{"num_hidden_layers": 12, "hidden_size": 96, "num_attention_heads": 2, "num_key_value_heads": 1, "head_dim": 64, "intermediate_size": 256, "vocab_size": 2048, "hidden_act": "swiglu", "norm": "layernorm", "norm_place": "pre", "norm_eps": 1e-05, "positions": "rope", "rope_theta": 3660.0, "rope_fraction": 1.0, "qk_norm": true, "attn_scale": 0.125, "bias": "none", "tie_word_embeddings": false, "parallel_block": false, "init": "normal", "init_std_qkv": 0.0617, "init_std_o": 0.0, "init_std_up": 0.0617, "init_std_down": 0.0, "optimizer": "soap_variant", "learning_rate": 0.00601, "lr_mult_qkv": 0.4, "lr_mult_o": 0.949, "beta1": 0.95, "beta2": 0.99, "lr_head": 0.0134, "max_grad_norm": 0.5, "warmup_steps": 57, "schedule": "wsd", "decay_fraction": 0.831, "decay_shape": "linear", "final_lr_fraction": 0.1, "batch_tokens": 32768, "max_seq_len": 256, "doc_mask": true, "train_tokens": 103300000, "max_steps": 3153, "dataset": "wikipedia_en"}
Each number is 128 + 24 x the weight over its row's rms, rounded and kept within 0 to 255. Layers, rows and columns count from 0. The size above them is the row's rms in percent of the matrix's.

# layer 6 MLP up, 256x96, rms 0.198, rows 145-255, columns 0-47
size [108  99  96 100 100  92  89  98 103  93 104 103 104 102 104 101 103 104 100 102 109 106 109  96 111  97  98 104 103  99 110 116  95 104 100 103  97 104  94  95  93 102  93 106 103  95 116  97 101 107 101  94  91 110 102 100  98 101  90  88 102 100  90 101  99  89 104  99 103  98 101 102  93  93 103  97 101  98 100 101  98  92 109 104  99  92 100 105 102  99 100  96  99 107 101 101  99  99 103 102 103 103  91 105 101 102  97 101  93  96 110]
[[150 131 135  87 121  93  90 133 124 155 152 144 154 153 116 165 149  78 102 117 117 167 141 127 104  89 158 157 120  86 135 124  87  97 136 118 101 135 169 116 108 161 166 120 126 108 121 140]
 [155 156 162 125 121 116 145 143 156 155 117  88 125 126 150 127 135 173  90 134 103 135 140 159 116  52 146 103 130 134 115  98  83  78  61 115 152 146 138 126 142 147 160 127 129 112 142 149]
 [132 140 163 117 149 122 144 142 109 105 172 135 126 137 152 139 108 143 116 114 156 105 119 124  96  63 134 101 157 185 112 112 134 136 135 143 127 120 129  99 127 116 142 115 154 122  94 115]
 [129 153 129 125 104 153 134 132 128 152 119 168 136 124 118 104 122  96 139 127  97 115 115 154 105 146 178 146 159 120 104 199 148 140 142 140 177 122 151 112 130  88 168 175 106 103 139 139]
 [159 109 128 148 150 166 127 169  81 125 127 123 138 133 159 113 136 120 148 128 102 130 112 151 104 117 121 107 130 135 137 161  85 143 137 122 101 131 121 102 141 118 143 107 106 148 161 107]
 [152 128  96 137 117 117 120 129 169 149 150 141 150  99 169 125 105 148 125 151 109 114 130  89 115 125 132 137 151  87  95  94 146 128 109 133 140 145 123 136  99 177 100 132 109 126 107 129]
 [162 137 130 128 157 133 145 121 144 121 166 121 132 135 157 113  67 127 167 161 137 145 112 107 117 170 129  90  85 141 165  88  74 136 154 116 140 103 139 143  93 124 119 116 134 120 119 107]
 [140  90  95 124 137 101 128 112 163 148 148 141 115 140  93 140 110 116  86  91 137  93 134 122 153 128 129  91 145 190 116 166 124 147 144 144 158 156 125 158  99 130 194 126 132 160 141 135]
 [150 159 171 147 115 153 142 116 111 158 145 130 136 115 120 130 140 152 113 111 157 120 155 146 126 115 148 184 138 133 139 178 175 178 143 125 199 149 108 119 127  54  97 155 113 131 105 154]
 [116 120 118 107 147 132 147 113 109 102 132 131  91 112 100 159 145 138 140 120 130 148 132 102 133 142  87  89 130 182 143 164 172 120 159 150 129  96  79 121 117 141 141  95 147 128 157 153]
 [113 141 138 108 119 109 111  84 150 100 170 117 110 113 135 120 113 146 130 107 138 141  83  84 125 101 146 152 135 106  83  88 108 122 158  99 161 138 152 130 149 124 108 189 110 153 138  96]
 [152 137 145 120  58 106 131 134 110 123 141 151 156 130 127 119 116 175 167 132 114 134 113  91 101  92 127 129 136 104 123 107 109 171 105 141 124 127 103 125 136 124 126 155  96 137 101 131]
 [131  84 112 137 129 134  83 156 129  67 100  98  91 150 136 158 126 156 141 116  90 128 127 117 123 131  97 118 129 100 104 138  80  86 128 170  91 117 110 139 115 143 150 154 130 110 116 122]
 [149 120 158 165  96 113 154 152  96 143 128 165 137 128 120 167 124 154 118 164 144 168 177 138 109 144 102 122 121 122 115 104  86 150 132 134 166 131 116 137 140 176 137 156 120 141 144 139]
 [116 121 107 154 138 141 109 123 151 142 155 105 141  81  89 120 165 117 155 180 120 138 129 113 140  89 155  83  97 154 112 119 131  88  87 151 109 103 117 141 114 130  87 109 153  70  86 166]
 [ 92 101 125 143 105 167 155  91  60 138 152 128 142 109 134 136 167 145 137 115 126 161 121 151 148 101 129 120  98 123 120 106 164 134  88 100 127 114  97 120  97 138 156 132 146 176 104  65]
 [139 161 109  94 142 125 157 123 122 131 130 121 136 135 147 145 174 141 161 105 138 151 154 146 141 192 140 185 112 125 105  99 157 145 132 123 136 121 139 123 161 113 134 129 168 135 161 145]
 [139 104 112 148 146 160 125 123 114 150 157 115 129 126 127  97 112 109 157 139 152 136  86 125 100  51 141 131 135 149 126 140 155 133 139 149  93 133 176 126 165  95  98 115 146 156 147 147]
 [ 87 167 131 129 153 124 149 140 125 125  90 158 154  81 136 136 131 131 150 105 148 147 118 124 119 130 141 101 122 141 134 138  86  97 136 142 118 176 138 141 140 153 137 165 160 104  93 145]
 [118 146 168 108 141 148 144 114 130 152 132 178 150 135 127 142  90 139  84 134 126  94 134 158 188 120 119 145 140 122 126 100  99 172 158 114 143 121 153 202 135 154 159 178 102 104 140 111]
 [159 108 119  87 124 133 129 163 156 135 144 124 127 128 103  75 113 152 121 139 124 114  93 106 140 109 102 121 117 154 152 108 166 154 102 160 122 167 128  84 150 126 136 171 138 131 152 137]
 [118 124 150  73 119 132 101 119  90 127 131 155 102 133 118  98 116  93 120  99 137 125 109 136 123 109 140 117 121 105  91  96 142 206 124 145 113 101 120 122 122 138 107 156 137 141 113 149]
 [144 161 148 122 127 158 117  87 192 147 139 168 142 106 142 176  81 139 155 122 138  86 121  99  92 134 121 133 105 124 106 109 118 166  93 111 137  93 144 133 158  96 160  81 124 162  95 132]
 [126 116  71 115 130 158 105 156 164 167 105 146 128 123 125 130  91 118 140  76 104 127 116 134 114  95 128 104 136  94  98 101 160 150 112 122 138  82 120 132 147 140 144 141 163 121  97 130]
 [138 190 145 142 139 103 149 133 119 113 112  64 158 125 188 153  85  96  95 147 128 128 157 128 139  96 141 139 149 127 139 106 147  97 143 143 125  95 104 150 160 127 136 124 135 103 140 156]
 [ 96 150 170  91  93 144  89 146 158  98 130 138 137 132 121 120 133 127 164 150 157  95 113 141 126  92 122 104 119 146  87 140 147 154 100 115 135 151  96 148 107 153 111 153 108 163 112 153]
 [136 123 148 158 109 114 140 101 130 132 184 107 127 134 122 112 126 119 122 152 141 111 128 112  92 132 125 104 144 171 149 145 132 124 109  98 128 100 141 129 105 154 116 143 122 131  60 180]
 [152 117 114 126 130 106 159 148 133 137 102 103 129 105  83 107 132 135 110 106 126 100 159 149 107 107 124  96 139 175 101 112  78 122 119 142 150 117 172 154 110 128  85 109 103 164 132 164]
 [118 150 110 108 139 105 132 158 136 152 153 132  98 129 140 114  88 139 128 171 169 140 166 119 155 107 155 112 103 139 149 165 148 138 167 146 114 105 111 159 104 141 107 130 141 131 125 105]
 [128 116 140  71 120 134  95 128 153 134 112 110 129  81 128 132 134 147 152 117 131 118 103 112 163 142  84 110 119 100 149  80 150  87 127 151 109 136 134 113 113 118 145  95 147 135 141 156]
 [154 121 134 115 123 144 116 125 129 126 141 119 128  98 110 100 141 123 134 129 119 137 114  90 126 147 112 104 109 137 126 105 166 164 165 138 137 119 138  97 129  95 123 112 122 140 110 140]
 [144  93 156 101 130 130 110  98 128 104 125 117 129  96 117 124 143 151  79  97 168 138 119  99  79 129 148 123 145 117 129 109 145 139 151 163 134 117 110 111 127 113 136 117 156 134 136 139]
 [122 110 144 125 141 126 151 148  99 145 127  59 174 127 142 152  71 132 138 105 111 151 118 127 103 144 139 117 106 160 110 114 135 165 113  88  73 113 119 128 160 123 156 118 141 107 131 130]
 [107 142 123 168 131 148 134  96 128 135 166 104 131 133  87  97 108 100 123 118 106 106 105 163 106 156 102 132  94  91 136  99 119 105 143 122 111 134 126 149 190 153 127 158  93  93 126 123]
 [107 141 179 116  95 116  76 120 137 137  99 100 137 131 110 126 137 110 120 138 120 117 130 112 119  69 129 154 135  91 130 111 130  97 128 128 177 107 160 149 129 148 147 118 187 128 107 142]
 [137 139 100 105 181 101 123 118 136 124  99 158 142 110 161 118 124 138 124 166 106 118 119  86 129 103  76 111 104 116 148 163  95 127 132 120 127  97 149 118 122  95 109 106 125 179 111  87]
 [101 135 188 160 147 121 119 121 123 109 122 104  86 137 112 128  80 143 157 120 143 138  96 173 140 139 132 144 128 150 115 134 142  89 152 125 131  86 134 131 122 101 138  96 138 132 149 112]
 [129 122 137 121 118  98 138 169 133 121 121 170 113 154 104 132  99  96  75 130 151 134 111 144  75 141 117 186 138  99 173 110 124 120  97 105 133 100 196 148 122  70 106 115 139 141 158  99]
 [146 132 131 115 131 153 129 102 131 160 108 100 118 142 172 130 124 108 117  94 106 111 176 130 119 100 148 166 135 132 155  71 130 114 131 132 105  75 103 120 131  96 157 139 123  87 135  97]
 [128 129 167 150  81 122 121 112 162 126  82 106  92 114  92 162  99 146  90 138 142 102  92 155 110 127 146 141 133 137 159 126  95 173  74 121 114 126 105 142 109 127 146 116 159  89 131 115]
 [104 164 123 101 144  90 131 146 109 124 103 156 135 155 134  85 138 123 124 106 146 131 136 154 120 146 154 111 133 122 171 126 142 121 142 113 136 128 138 111 146 122  87 126 123 149 114 100]
 [130 108 148 124 151 107 147 152 131  95 140 104 136  98 144 168 146  98 112  94 130 147 136  66 108 119 156 150 146  96 112 187 159 132  98 130 155 125 170 121 150 136 102 159 163 137  87 123]
 [121  96 124 115 139 137 114 123 120 141 162 160 100 123 113 153 166 116 101  90 145 132 120 113 166 103 113 147 177 149 109 116 121 153 132 100 197 119 112 117  80 127 140  99 109 123  97  79]
 [109 164 118 127 175 138 135 130  98 146 152 133 119 125 119 119 152 116 141 142 148 166 136 127 131 140  94  95 128 104 179 126 137 138 126 164 137 124 129 126 113 128 119 140 154 142 135 112]
 [109 149 147 127  91 141 126 119 120  80 174 149  97  96 108 130 123 124 121 121 112 135 116 121  97 122 144  89 122 112 139 150 117 139 111  75 171 136 120 142 129 144 113 129 118 138 130 113]
 [117 149 124 161  95 103 101 130 134 107 126 129 100 123 100 175  94 115 105 115 133 122 111 152 176 168 150 201 140 120 123 178 147 134 113 128 110  89 122 121 122 138 108 133 155 139 118 126]
 [159 143 147 160 145 132 110 135 124 116 104 116 176 120 154 100 119 133  81  99 122  93 122 135 134 120 116  92 107 124 144 131 112 129 130 112 148 129 116 174 167 136 122 188 101 168 126  61]
 [114  86 159 120 136 132 196 166 134 129  89 144 172 160  89 107 118 139 141 138 148 160 127 115 136 138 161 138 116 151 130 109 120 108 124 138  69 136 120 120 151 170 130 135 101 121 137 152]
 [112 109 132 127 147 182 126  87 149 105 113 123 120  95 119 131 103 124 144 133 104 111 127 159 136 142 120  95 153  98 136 118 137 114 157 169 182  83 176 106  96 136 112 118 140 152 116 166]
 [104 124 162 158 123  98 113  98 158 116 136  95 161 149 152  92 105 131 131 100 122 138 147 121 132 115 129 127 108 145 119 133 120 131 134 120 112 148 138 132 109 131 119 145 156 104 136 126]
 [127 145 113 116 136  99  79 130 131 116 138 145 111 133  93 125 139 166 117 149 149 131 128 107 128 108 106 132 138 127 123 138 172 117 157 120  83 174  90 105 156 113 140 147  87 122 113 143]
 [112 152 143 147 143 162 156  84 175 156 132  96  90 105 119 122 129 122 123 126 121 157 127 108 166 141 112 115  94 135 151 119  99  91 109 142 123 142 118 127 108 132  90 178 154 119 117 130]
 [133 121 137 143 122 179 117 137 126 110 103  82 147 137 177 132 169  89 175  93 137 122  85 189 135 117 139 132 122 116 119 119 121 140 123 130  79 147 177 142 172 132 148 159 109 145 111 119]
 [149 146 134  89 117 108 101 125 160 107 113 137 131 108 153  80 112  91 114 154  89 174  98 131 109 125 106 140 153 106  99 146  98 112  71 129 107 152 126 157 110 115 126 145  90  91 103 150]
 [154 117  98  98 116 131 120  94 120 121  87 133 135 141 144 165 103 135 134 141  88 131 184 127 125 128 119 141 137 131  80 148 124 147 104 160 122 153 115 158 115 178  85 151 145 139 118 163]
 [124 162 157 118 117 142 161 139 154 177 123  60  99 108 128 155 144 102 127 140 124 134 150 112  95 121 114 122 165 161 131 125 119 146 110  76 154 136 139 118 177 128 132 112 135  85 121 107]
 [140 142 188 170 130 118 111 132 154 119 123 125 144 153 132 102  65 131 113 168 145 107  87 127 145 161 119 126  99 138 114 123 134 137 166 120 139 121 160 121 145 128 148 120  69 110 126 104]
 [126 135 163  88  96 141 124 103 141  92 110 105 139 111 108 137 117 136 143  91 102 102 124 126 150 134 157 144 121 156 177 133 161  89 143 127 154 126 109 148 102 104 171 152 148 132 147 168]
 [144  88 176  82 117 157 122 116 114 141 133 138 142 126 117 143 109 112 114  73  56 132 143 128 155 124 165  93 103 121  95 118 151 144 177 134 125 133 148 160 126 103 137 160 132 174 146 144]
 [143  84 123 105 137 104 127 155 115  61 112  94 101 160  64 131 120 125 148 126 163 119 154  97 122 139 133 134 114 143 135 115 136 135  97 105 143 113 123 119 137 121 121 134 141 112 106 101]
 [110 155 128 109 110 117 123 135 129 109  97 130 107 145 120 146 110 123 129 135 100  80 148 177 128 145 151 106 143 164 112 110  96 162 147  75 131 151 158 166  91 100  86  94 162 111 179 100]
 [173 106 162 138 149 120 171 128 161 141 129 171 129 182 133 174 142 103 129 117 151  82 161 115 158  97 143 110 152 115 148 114 143 140 133 138 132 128 150 158 157 181 103 126  99 161  99 121]
 [125  99 114 134 147  98 100 138 137 109 147 128 149 157 103 156 119 168 176  88  89 139 126 142 139 103 121 171 124 169 140  99 139  67 126 150 127 116 126 171 135 147 127 126 128  83 163 181]
 [143 159 118 129 109  89 152 105  85 102 128 113 145 109 104 128 112 160 142 124 118 148 127 116 155 181 162 159 110 121 125 179 130 111 169 129 145 127 110 125 130 100 156 145 137 157 125 140]
 [ 94 136 125 100 140 113 107 107 127  84 132 128 177 154 115 151 130 106 110 103 117 143 172 110 119 135  72  85 160 164 128 157  99 114 152 145 111  92 133 145 139 145  96 144 132 123 136 146]
 [114 151 104 168 151 119 166 166 168 105 147  90 124 141 111  92 178 122 151 112 126 159 147 133  99 104 110 113 135 149  94 139 116 158 146 190 124 111 157 119 186 144 130 127 138 106 127 171]
 [107 110 185 104 117 110 128 135 146 140 115  96 126 119 170 115 111  96  90 124 127 138 160  82 111  78 141 117 160 176 151  82 129 149 132 115 105 167 159  95 125 135 181 100  83 108 110 103]
 [136 141 116  99 115 123 129  96 122  92 176 186 141 109 115 114 107 120 125 140 178 164 133 133 107 145 158 134  96 101 107 142 108 166 152  60  96 182 135 164 115 145 123 114  78 155 145 142]
 [147 106 189 124 131 131 152 136 155 129 153 142 102 115 161 167 114 148 108 160 158 132 154 182 108 117 108 111 115 123 142 115 118 108 105 115 114 115  92 114 134 142 130 143 122 134 121 121]
 [143 157 169 121 111 122 148  91  80 104 148 120 120 154 127 135 127 113 122 125 136 106 111 156 145 133 122 148 122 126 136 141  97 109 177 154 150 122 139 119  78 164  90  79 172 144 110 117]
 [157 129 118 115 111 170 141 164 180 140 130 118 123 109 114 139 144 163  92  99 148  99 121 104 164  95 137  92 141 188 106 169 168 114 117 161 107 137 136 128  93 161 118 100 105 148 111 153]
 [104  99 153 113 151 116 132 126 154 110 132 164 127 141 131  98 119 120  99 120  93 144 123 108 132 163 139 120 171 141 169 158 132 149 165 105 110 111 115 103  58  98 191 122 127 155 149 120]
 [142 139 184 129 155 148 122  86 128  92 115 161 132  76 147 132  75 107 169 117  94 116 130 162 134 142 113 154 115 133 130 105 149 145  99 146 106 122 133 156 124 126 150 141 119 149 185  97]
 [120  60  99 141 166 101 171 111 125 149  77  80 142 141 107 132 135 109 122 123 131 106  89  99 147 129 131 150 157 115 132 120 147 103 111 134 149 174 122  94 139 115 136  92 101 114 133 168]
 [141 167 140  78 136 148 143 116 139 165 134 140 137 110 132 116 147 136 102 104 151  77 121 100 108  85 106 115 124 150 165 132 117 123 133 143 129 115 107 134 107 137 142 134 148 147 152  85]
 [114 140 118 102 108  78 141 140 141 147 133 161 132 137 106 134 138  81 158 155 100 153 106 153 111 144 155 106 146 154 116 146 132  94 114 158 145 161 155 154 124 174 126 150 134 104 150 118]
 [109 150 155 105 120 104 139 187 113 169 156 143 127  83 146  89 128 147 127 118 169 107 107 151 128  94 114 113 155 177  96  85 106 116 142 136 130 140 132 113 135 126 168 120 118  75 176 171]
 [157 142 135 121 158 169 159 103 129 143 111  95 176 154 130 127 114 142 122 150 149 116 100 130 162 101 164 141 140 164 124 139 142 128  90 136 152 159 159 131 112 101 166 134 120  90 107 122]
 [165 134 144 127 134 151 144 134 112 128 141 128 121 103 128 148 102 115 108 117 126 146 116 108  92 118 183 105 138  93 135 163  93 186 133 146  93 145 128 117 111 149 114 105 131 110 148 181]
 [143 158 122 112 133 118 140 107 102 172 135  94 117  96 153 124 139 102 114  76 136 121 147 138 134 123 160 139 128  88 120 104 106  99 109 119 162 136 133 146 140 142 167  94 124  78 150  96]
 [148 120 147 120  88 102 115 145 167 152 138 147 175 121 123 114 128 154 146 145 192 131 152 152  85 131  97  98 158 137 106 154 137 103 123 125 146 111 146 109 127 173 173 164 147  88 109 102]
 [ 83 132 116 147 108 131 118 148 114 133 106 117 118 177 162 147 114 158 114 111 122 131 143 126 162 142 120 158 152 115 163 144 153  97 103  97  97  98 142 121 129 135 129 157 177 111 116 150]
 [113 102 140 149 130 124 130 136 129 125 155 141 107  97  92 141 126 127 163  80 126 199 135 153 151 106  68 168 158 102 109 128 130 145 146 120 123  80 115 146  93 146 112 130 152  99 114 136]
 [139 148 148  85 103 119 170 123 130 132  99 113 108 113 140 127 110 127 112 131 157 156 116  61 136  95  92 174 112  97  98  99 141 111 110 112 123 114 106 117 117 155 162 117 161 138 140 116]
 [132 141 112  98 154 125  98 179 142 117 129 107 137  96 114 115 148 141 112 122 140  93  95 119 128 114 113  85 124 165 126 166 125 125 143 104 190 153  80 122 132 105 136 131 116  98 151  88]
 [132  90 126 146  96 115 140 133 150 122 121 155 156 166 113 116 144  86 144  92 126 121 199 154 105 101 117 111 140 137 124 149 120 101 160  85 114 112 121 158  75 104 148 128 149 118 162 156]
 [126 141 127 122 125 102  83 147 125 118 131 150 107 154 130 149 106 148  92 118 172 117 192 139 166 112 133 150 129  93  90  98 109 107 128 124 151 112 108  76 143 161 119 118 127 120 126 108]
 [118 148 149 143  95 146 155 160 149 164 125  89 103 128 170 136 103 128  93  95 112  99  78 139 106 119 123 113 128  81 120 124  84 123 108 142 148 138 121 114  95 191 116 106 156 169 137  84]
 [122 120 121 115 139 134 116 142 172 110 158 152 158 135 108 137 167 151  97 113 117  90 159 124 122  72 128 126 113 129 116 165 127 126 102  91 143 158 154 141 149  84  79 138 130 136 153 161]
 [140 121 121 158 122  81 167 143 161 143 120 122  87 161 134 138 146 162  87 121 132 125 126 149 149  60 118 109 144 150 148  99 161 136 147 145 159 107 106 132 149 113  97 112 138 151 172  55]
 [129 146 141  95 126 157 125 113 142 125 151 157 137 150 106  86 165 171 163 106  95  84 139 154 122 127  92 100 142  84 172 124 108  93 119 126 166 115 146 158 123 138 103 161 127  93 136 148]
 [124 116 145  59 138 113  87 158  88 119 136  84 138 147 128 114 103 131 137 154 102 121 151 160 110 121 159  98 121 140 144 102 134 145 131 186 126 133 119 133 124 156 136 130 175 121  73  97]
 [169 113 124 163  94 128 112 140 153 135 134 105  79 130 117 112 124 153 147 129  88 161  95 163 118 142 147 154 154 161 106 147 120 138 122 144 132 167 140 176 133 142  87 148 105 121 146 118]
 [118  85 110 112 160 162 138 143 143 109  90  98 161 115 138 143 140 136 111 115 110 137 180 130 140 150 153 126 173 148 165 121 157  88 127 178 109 114 111 133 169 113 110 171 136 131 108 143]
 [147 127 123 104 137 138 131  61 127 165 127  81 141 146 114  93 108 116 132 111  82 135 120 129 140  76 167 112 165 100  78  91 132 122 104 138 138 149 125 100  96 129 136 115 138 140 107 174]
 [104 132 125 148 159 127 144 131 104 145 116 125 117 111 126 119 126 133  89 119 108 135  96 110 142 100 121 137 133 123 112 159 135 129  91 101 157  96 153 132 196 103 118 151 102  90 132 126]
 [146 148 147 116 109 143 132 135 147  88 166 146 111 126  86 126 105 134 114 102 136 119  99 122 107 130 112 150 140 133  92 131 112 167 114 138 112 136 136 154 112 120 142 108 101 160 130 118]
 [165 120 118 128 147 133 114 125 125 145 142 127 163 103  99 109 146  90 128 170 147 108  76 169 110 102 112 161 130 119 138 115  82 139 112 153 127 143 141 185 146 127 138 118 105 184 130 150]
 [168 137 154  98 129 106  97  99 136  92  97 130 121 124 139 112 153 152 152  66 148 114 147 159 145 119 151 124 122 124 106 118 106 127 153 138  83 133 109 127  78  78 101 180 145 103 114 128]
 [145  96 139 110 121 134 160 142 110  90  99 179 140 123 122 105 104 118 157 114 118 123 161 132 145 149 178 144  86 144 138 122 109 115 165 155 109 127 171  91 139 105 130 150 143 132 124 141]
 [152 167 122 134 127 149  83 120 170 104 151 135 159 172 164 138  98 137 129 139 118 107 121 126  78 122 139 145 110 120 125 143 119 160  68 126 129 105  95 146 146 159  94 164 119 128  69 126]
 [145 125 127 118 111  91 118 100 158 153 149 108 105 132 149 142 108  97 134 132 121  82  96 118 117 148 107 119 143 154  74 156 122 114 103 143 144 112 117 150 163 159  97 122 130 107 120 157]
 [123 145 178 119 105  81 125 127 119 150 108 158  59 126 147 123 113 112 104 130 111 135 134 133 164 156 140  94 118 119 129 114 125  66 129 105 114 108 146 158 160 155 123 152  84  92 131 103]
 [116 135 107 148  87 113 108 116 137 133 162 146 152 152 128 121 128 120 121 126 132 161 100  73  99 110 146 162 144 107  72 127 156  94 123 188 146 125 163 130 132 124 154 130 103 144 143 133]
 [103 121 107 117 119 152 139 149 119 124 113 127 133 141  99 144 183  99 125 103 116 111  99 148 133 171 133 118 158 144 105 150 115 120 177 159 160 168 115  99 121 144 108 139 100 113 179 123]
 [ 94 159  98 153 165 128 121 118 108 121  85 108 134 172 103  98 101 102  92 144 128 124 129 120 140 137 157  58 125 104 173 107 150 132 132 115 156 121 134 107 151 139 116 182 105 122 114 123]
 [150 131 123 136 173 131 164 111 160  99  77 112 133 112 133 125 120 111 138 121  99 118  87 159 170  86 130 137 101 135 132 114  98 123 185 143 141 142 107 160 143 125 144 143 126 123 132 109]
 [133 143 137 127 128 120 133 103 101 141  97 116 139 109 118  97 197 137 135  95 115  84 141 167 122 122 157 120 116 110  73 151 153 145 119 109 137  94 156 147 119 121 115 137 112 107 138  62]
 [169 105 146 118 105 148 128 129 102 123 136 147 101 150 120 106 109 134 148 108 113  87 112 137 136 121 154  76 100  87 146 126 129 165 159 145 160 144 151 137 155 125 118 165 100 111 166 177]
 [112 152 115  90 161 132 107 135 149 152 123 150 135 126 146 142 165 123 152 137 123 124 131 125  91 191 151 129  94  68 106 141 145 110 136  98 106 142  95 129 126 111 186 179  90 135 124  90]
 [152 116 161 160 100 124 142 139 112 102 125 109 144 121 122 130  99 109 103  71 142 169 117 132 156  65 117 149 139 159 123  97 133 102 177 116 131 141 132 104 101 144 115 145 133 136  92 143]]